Part of a small language model's weights.
Size: 10 layers, width 384, 9 heads of 64 (1 for keys and values), MLP 1536 GELU, vocabulary 2818, 19M parameters.
Architecture: RMSNorm before each block, biases on query, key and value, attention and MLP in parallel.
Training: a variant of Muon for these matrices, 6080 steps.
Each number is 128 + 32 x the weight over the matrix's rms, rounded and kept within 0 to 255. Layers, rows and columns count from 0. Numbers have three digits each.

# layer 3 attention query, 576x384, rms 0.0374, rows 24-26,88-90,152-154,216-218,279-282,343-346,407-410,471-474,535-537, columns 192-383
137086099083099183115176095159138114151101154105131146131114144104139134166100134154162170149127128097173114111146064100105147153139136130138088144166124161143148085108091163146118118126156107146111116143108147090090104136166154130132062095105095114145105086105101169116098112154152168142148133131116103145125123105078162112063164086130088125131128150153108148127160110091084092063151070156114116080139108141108174127157133089094143156124113127098097103149124142201084112141108195123122073117128084175190090136159058158145072137166109151131107092130172162155122133130199098060
163147132121134140132128116110120107100122123168104134076138153082163086138079124075126108141111136112160074134095109087133225128106150082131154126166112119162127096151101054153135178140154102103101180060127115165135116110090126098117069131069116157112097077135169089128170128134126131106161119135118132171092137102064111139204115117101167108088137095116141134156126104091109137132155120114156114124089146120105087100088111165074129116164162129067093138108114130117142128140164160107106114096119160157143188113109132124172116113145171136144069120106088084092124136138108121134
130132104106092112112102108113085147088114122121133127099142099102097130112136139162076091181136139188097113078135112094123131105122111144123067132119100125085083161161137170122096092144188090098116147127126138146190115100116189132164098067116112125138173166158184168151159167168183087081182148120080143084116086169150166127147142105152116185166025130185091133133126140163126159142136089140130146090116147099148155159157089143088160105125149151189071145154143087193132103165117154128102088125129171138128188087144136131129086212149093183109134116140186111113123148144123065135
139146087129174092151105103100128117106126171189154165127165157129105099128130115107120118168116121142171076172093160146139137135133167136096150152129157112151100111129093122086142148145124139117134146095134119123115142123151147091118093109102159139136088157157170147143150086140127146162108110130148090128175110114082145167159091168039093098138173120115142130146101159108167185156143091115091117126079175108118109126114115123116105158147075099105158202157053112085128122178161100107137140129143107085156125137131170109160134169093136134151142125137142107105100104109119143147
105122154131115068103102156167121143088124133133120106126117165166179175148177158117152122113122074082122157226149145098152094096149140100124149139122123138108155069094145109132134104141102103102149189169166087096133095144133142120175126118143108136171126137119138152150072137097096125117144087079086077133119176135161156188127113098115134082122154111120124124134172148111145183115158135135121109123087175130112139114150145151093118152163160138144129166108148080083071116119101173104028166189115115190134075134136145105145163160135148112169145113144120141135141195110098113093
170089160154111143161086107135098177124113089127166112075081037094086082090126136110154162131095157157108167141118066126152135115153158095137096168135138124138140117091090141080127114116150163142122168126121157114185043091129130098153120169125117128110160091136123104112094129140119114094162104130125125095126107182116100106120126177111122116149110136121133131130107133147164102120117141152113155136175111102129164149177184163165135136110163134166172124106148168146152106107102101120139140158111136131069144122127090139150140091142132099133102150121115135125124092126086169087
132095164060115151167092194159094120164110177150176169196068150150104103131114159079156083121142070119191099119066178154127168093141118139123199138081097149110153100072131158166130175100156106097184188124109053118144097163107126149147115125105134149126086146160125137119112146106138163196114096161156132143086160159136146099113145090114135125077068128095101064080123178139166153145170121161134067073127098111111120134115168119137104168160127138108167118175090116077152087077134108130084132122187145081183146134171133185189118123131139102146151152105119136147136156152153049124
183138173156111076158153195154071077124109143142105141128167150103175115189097122115202097171171169145142108117129134107164117079156059167042093203121089136164074133146077170125075162199133155081088204154038132143127080142141115147144180014167140143105101046167051196129143238129115111111184094180078120144188163190102088136133170086173135071163123079096066138146116056155065086153107136103145116134138125125125117134103131117083068144143125122011112137198169105173155112223137105182145131157121120112126075080128155116078110161144136157151131077114111166108138123066122104076
081152221155117140156107088145096202077125102142205111109170140089124161165149135108093166184076167098146081164090111122186138127178124103085117129129115181083084107074138149136139092223125157090130105150123112126150124124188199108145133119155141094084108130110156107125153190152148073086191167081100078125088188115114137121124192155173169031067124173196125127181084144098223125076113107194086154127163156128125094110075135114095161087106130097073090063133169149102173110086162108150125120161140120144083138094169090141133181107180113142143143109079107141108146110113133164100
103096139220140097136175132148076139123150108132104151181161118133154135127098188115099153108140115144179051141191162086112112185118139083194099128134065129093124101180114147096112089098117076106133161137112144101132073173158125150158081156089137161166195109103155081050113101152140191181152116144185096081127114144138094137191114102133123149105108121103094118194141065079120150118102128107111112135093139138149151140095130118100167076136139119123149118160105196154114168159127164141087091115083123163085114163109106161099170091149130109178120181100126167117124151110132138164
103130121139152171105098154187125129155132081144120156125145147108156095101128130186110074107134099102203142141131168127173205146111125167138113145099131165108144086144144177057127098100112144112183122078109209100135208090163137172168078097129174132161125081166216083143146106125185105150097111197133066152134113101089095199158101069092119137139121177121190107168102164169103168108126165128141109133158129094064197054126000170134119125160176141146149144093106143131089082117115121145155091142192182123128089133132140081157129138168141161112126046169114137082129102171134113100
129119100125133187127093200126086140152132096119104120129146138145091112118170139154121093125111137112104152149135142128149183076148171150106101110181148130151103195137150105136148109091158067129112120150117189137140116106151197072064117122134110208106160171077110155113079099142100146093176168180167153149153115129094128085124144138143132131100180173153102088129156136153092138103141113094039140139092126168161102135176113096166105154182152159101179148150101086089140140110132137097128169150140129098113129165127121149103034134176091098182179174094111137116131121089122130141
109121170107190146155123124101104136106115125083119174075097156131105107120167136155059127123130126101154163144155105119148110136170172134115143076105182147096047128181100113135084075134057160162150093129137118124107060130110129136173120169145162113144116114154111129133168117163178124150109040122117085078132162157164101116127125159196143091140131085058103153161150131200167062124169116106141153127143133094145097134143107145124156101160148191140147097126134105173118153104112077158170149173174144159127176118137132194159186140145140125104186145144163086228079110147164120102
154086140111144111156130130127100166084127151133153103103130164186176115075128114118134110161141149107130157177102108148160109116142135106118095135101101076105123126089104203167180108221100185166126159152162102102103142147186130126166191142144139042107122152096178113153123171036116127090139135151148146180115100076152161137084146144121097131077108100170025169085145108114140152146106087159137073090129160141172117134166178117153105066093104146115160075120174168149100115169084129168204077124044106132104115082103119124096125114155166163147083105099136155091176123153131132102
171139142115131116149137120155137156126102172150074182138129145100113139084084120112137155142084134156129037149095139144110133136127137095103116173123166164133138109158157135060148150091145186122104169143105092138185154100172125144151149197047126110116142105116131102200109127184151154146094104133076036134107123062134094102167102104119100150151158139121180121180141124091101165099082146089086116153142138169130111136174157119097147110150065103133143152081132113152206106165136100169132181145107138144105131126184155105165151176100086165086153160134171151188151080100124190102
152116147090135144156112132081105150104120092169146129156064053196103152129141139155150143139110156152066181130148121162104100106158133114075172105159112187069094125141100073134106166107146092139106097139118108114122122098158159156102103111073149128096124161211123128089141117147090146130119192088166133151062136090127114157142127167054128170120171153144114122129101107132088124143165076158145098100130188111195118166115102162156126157135104155146102152118170130116148146122106102094116065085050099177135125115157080124125086124107122126118093113149114122104080169065147164138
151113097069143066073132082149062125063157159077132121073098153111122132170101146131133065160183099176103160117151145131106097085146087063191148179131119091179124144129218179111068116193163161125099108079079105118099095134096107135132151101124145159132091117135157067166140179145166125083170053052124099137181098090110162096088098070088152136126151157161223125092169178131132060111090130116087158047040118017111112156169110133144147127078127125136113131144146167136131174082121210106103193197075106171163093114090086122159152088099065128145157104101129168135161130127050127091
104142160113082211132117154158215151123169079150149158141113028135147117194154115207189155134188204163099166128098134147110151186130172137135150109179134106164131107155133121147098115083119161157072153125139106109185084078071071138111113103142125077089144092145094064179127129108172151040183221095156128177146145102056141170159148176120089036107112155152116157103116120113127127121118141149164106114114157155095163166194122104113175048180075183137159137110133192127092125156112083138161085118117087166107109171152152210118180112067157238149095097121122157032144117124107049118
086140115169124086151184152074112125158144102142188152072122184171040051139129131180161200159126188110152152121125153151199147115165118155149096163087165113109093162182122066122093118141146089071102115117195112120202106179185075135104183143104079134220112085150050154146158202047146138115083135131097148135097115146060135116133139103124133086126129115166139075087066119175183139114063139122054107131099078136192100068138127096175094151128091157138128121067139162041099104142149136120124107094133130101131097098089084091135124161107095101134121068103078119094119141146111150116
116101137140116142130138165172143156066139181195042090101185113059124063114128115150164131155154153136140123096148115085158113132117062153205148148134108118041135121116099136105119031160091163205072149129160156110049191128046100112107155135128127060159124123149158105170115123141134102177119156063122159128098135096123161151085163128170146083074068190154092119176167109133154159217133170141142116166052121111105167163095133160108106135159086155198109125171092098147129148106157183079138142142148148136135159058107152107160155130141103176142127126174132089127100129120236105127
111083208153160126140116080134126117162145166091100136096143133128102088139169137091096138073118136103173199129111118064127144075137097120106124002170135099095081095110174114137147140125114125212177097147138098159126129153109089129189094141094097107082158068163130107153120151080139141126066116147108115118154184135149116092152078141106183169079145156106111140111173184200146088127100171114147129119155097130121104109170179119133132216100104110134158140158161128136138131142110117109178200148144089159180095123130132055086078168147125106098033084113154149163127104167107090126
142095147111073149155094162107172116180084121112121107104134153170094044138118166172112116101118065116145167133159102117133129105107144093151169131166159162141061150106108136099123110140112162119137130144158136118111108117128094154120097124140116153089149160112085146161215140096155075134161121193108121101179059126101128124132122131121092122145100146164144128134073147149115093068148148132105141126129130121142147139131115151132108159120135119158135165106145128125139126128133153149111122103048144102129104114128102134090178153103126115123133086152100159193098101108174135075
119125104138106146178148139058097070130143126165116095106138161193130131146129154110131172140026152147140126157155136139104153090201099151103148124115143161189090087144140104174113110130175165130140148115130165099143116112120099134101183171172164130169144124087103161170086137111138207175154133119185151153118085181162102123122130101156121083101097151159143077150108120173061150120151128100129133099157156096158103117133144108112121153147135118130152141106123126059129139131143106126091117190129165114094127131171116192106100149141133153083155172090111037100133134152097072109
065168132132169152144132154110039072057161131131150150109153043147122164109073127154131111152092152157213205145159127106168128139185143161100123103102169087133097115170133118144141121092120146160119128097156061142108179114090170136149185140129119141126182150143130119090080138127117145093171124090150112158156173116107099103137131135136080164083113143141140139137061124166128156156169155194134119081146135050120064156145097136131155132071137141106156092096098100128156155052133084168130140153171117142074163097176067125150133116062088079152089136175116154146140180079183190168
198172175129129114118130142090173099164065127178064106168198168143215122100130198119168133091111065079105086188112123058168100134120107173104241106135194119128131114066067073187171178132118095148149202139075161110139109140128145109109167141089131100119083130074183160140134096112048114131130181160105128120139125076053070103137178103071136161075150173177138129069141072183160125128140179141169091179127135172111169145106133145120167108118167154123139157130141131138118098092124098131141108145062125117123160109093108127099136182124095064098149186146085106089107113181128119095
078158183125110142147137089082140111092111158115130076148084131120143172119198154069074119180130172091152094071162155062025124109178106138091065077115123161149129109137153090178096120211181130146106113141069219162098129178218165092161142145128119133133143111144163115123115124143185168109071084115132105071171191079160104203087096103130164113176143045133137181094109179131154112204147138089186199138141145137231062148109161109182120149093160173100089095095081083081151118095136152131122164086139159134084152114119140042165136099061098145045195128126121103111135150059095079000
152075169087105086063144111126110102118166118118046048160119137187123191117120144156109104189150219172159093148096144124058183101160134091119107227135127136156116121166136172181083162080125106139236147083122130070096079086075116169154156163147158119148146143163187158132063090168176219132141148108139186108222100186076160139031096124095069084160091160154176190124120087132188104141115105157138176205195180070169097129126117158181201174165174100161169191138169156164093165117144102156141169136087016158134113122155130137135126125184145078193094151125116087166121172143123110176
123101131105039132064148152129104111175133152114136133117106162152088144112101125141121154056086167079137154099127146156055134149173171139122125085110136172151115112087078152182199196102121122166126056141096116128111084107085125082083147136182104181033095126147084096099078111101116162142061104095147114163074073178155077106091152174075145071138154106096191131040103053114068174134162067087138169111145142078097191139107146108114148087151092180111107139131090097113125090101133108160096119105153218087131149143164118065141105144070118158160093100167120163161063128134113106133
100125236148138126150143121165106161111104169083103127097158081144121120125133131090130088148142181145105116141089170187106124116163106173139098105124149130112190139055140138125189131109121135221127131098138117119089102135111119177229098137152077142140128102177110105120063143124079092112083148134141161134149175173186121094067124136086148075162099143160099125145106076163097127073156130140131128110132083165080163152119177100092148176121126106118213173158107098108161140089167114155144170130149187082180158133135112120149165119099140106132129137103120137079093110118083100137
138124141159155165126175195131071099165192150113147116107169226100117134080146147143125159159134101102111109155144120134075122081148149120164156139149150162113103170093102154164111173116093136141106114143100129136105080141130117142146115120168158156181149135124066160124146124120114114151111143139108081107155110207082143150116183146131135095104126149116099140109116138126117124159120116138076192102111109178108135109119022161152102121058141156066142181165139070121131141127117126178065133137102083098124065124107114147157114152117114096076124112123128190062146110156137106141
136144080091080117129213137088132138101138083153121138077095090164156145103114118119171128170120147084125112103164157111120146122130077138127113132135139134124123117123064147117163144096145118141095136174139083155168180121105119144054142149123114113083126136174150187132128147121140221109142114109055147118141129128115144086144118133121193112138109064106172184131110105151177117084109100111118101161121084135179136091147116110147141120130127118132139128113167150094128119183132131108100168199139033098144139147181156139110132094140140153142073169107096203102118175152131198159
# layer 3 attention key, 64x384, rms 0.0478, rows 23-25, columns 192-383
099145194197139110181161162128139179103114132114147082162111168157103176091097148099122133104087078159186059113159176108127150152126125099147127195081126154113118153159146163117175161147143202138144152115161106147134132136095164114041089140080096098118133101104088129168098145132120183121146097142099127089102171213160132135097140184101086108151093173095069145156011101000103154149145187118128159100126184183120114129176142114079142130146157112160104110172114096158085136082148121077148112110159174113130160108124175102127148137160086131144135113175136116135094111115170161151
108145105140173067205079184175086130163176112109124077113149088053085204168157101151157071128064114163141112129175110184085048115094132148137161141118123074029168102139113170129145122095118135078105061157163190210097158125128130074074111084088102147163093164114118189160095101127100077088147170098111151121129127108137153157097126074146169105109150170142155149136178168101102088127113128087134117164154133150142139094098083175130110104128078134086095137130121155147186104102116116111087119119108087118107144121108156056183090134150119099094128107132120159182187149126123126153
112151105087086094074134126093102174090075092135155141082197169136097109139104102167162104136097095070100126149155164130151066183079061054118112148170124116150173184130148160093135166089141129088157144089162064100097155117141125099124104114135138123078176163176113159057138135105209117092089126091163093146098151087165142090135105106186149122172037106148064135137159140084190164109148066111123110114130076173129156149118151179164141087083138120160136085111065176173110081086107138137097118120086163078128120139070157090114133056107151069174195107104136179167103072131145148171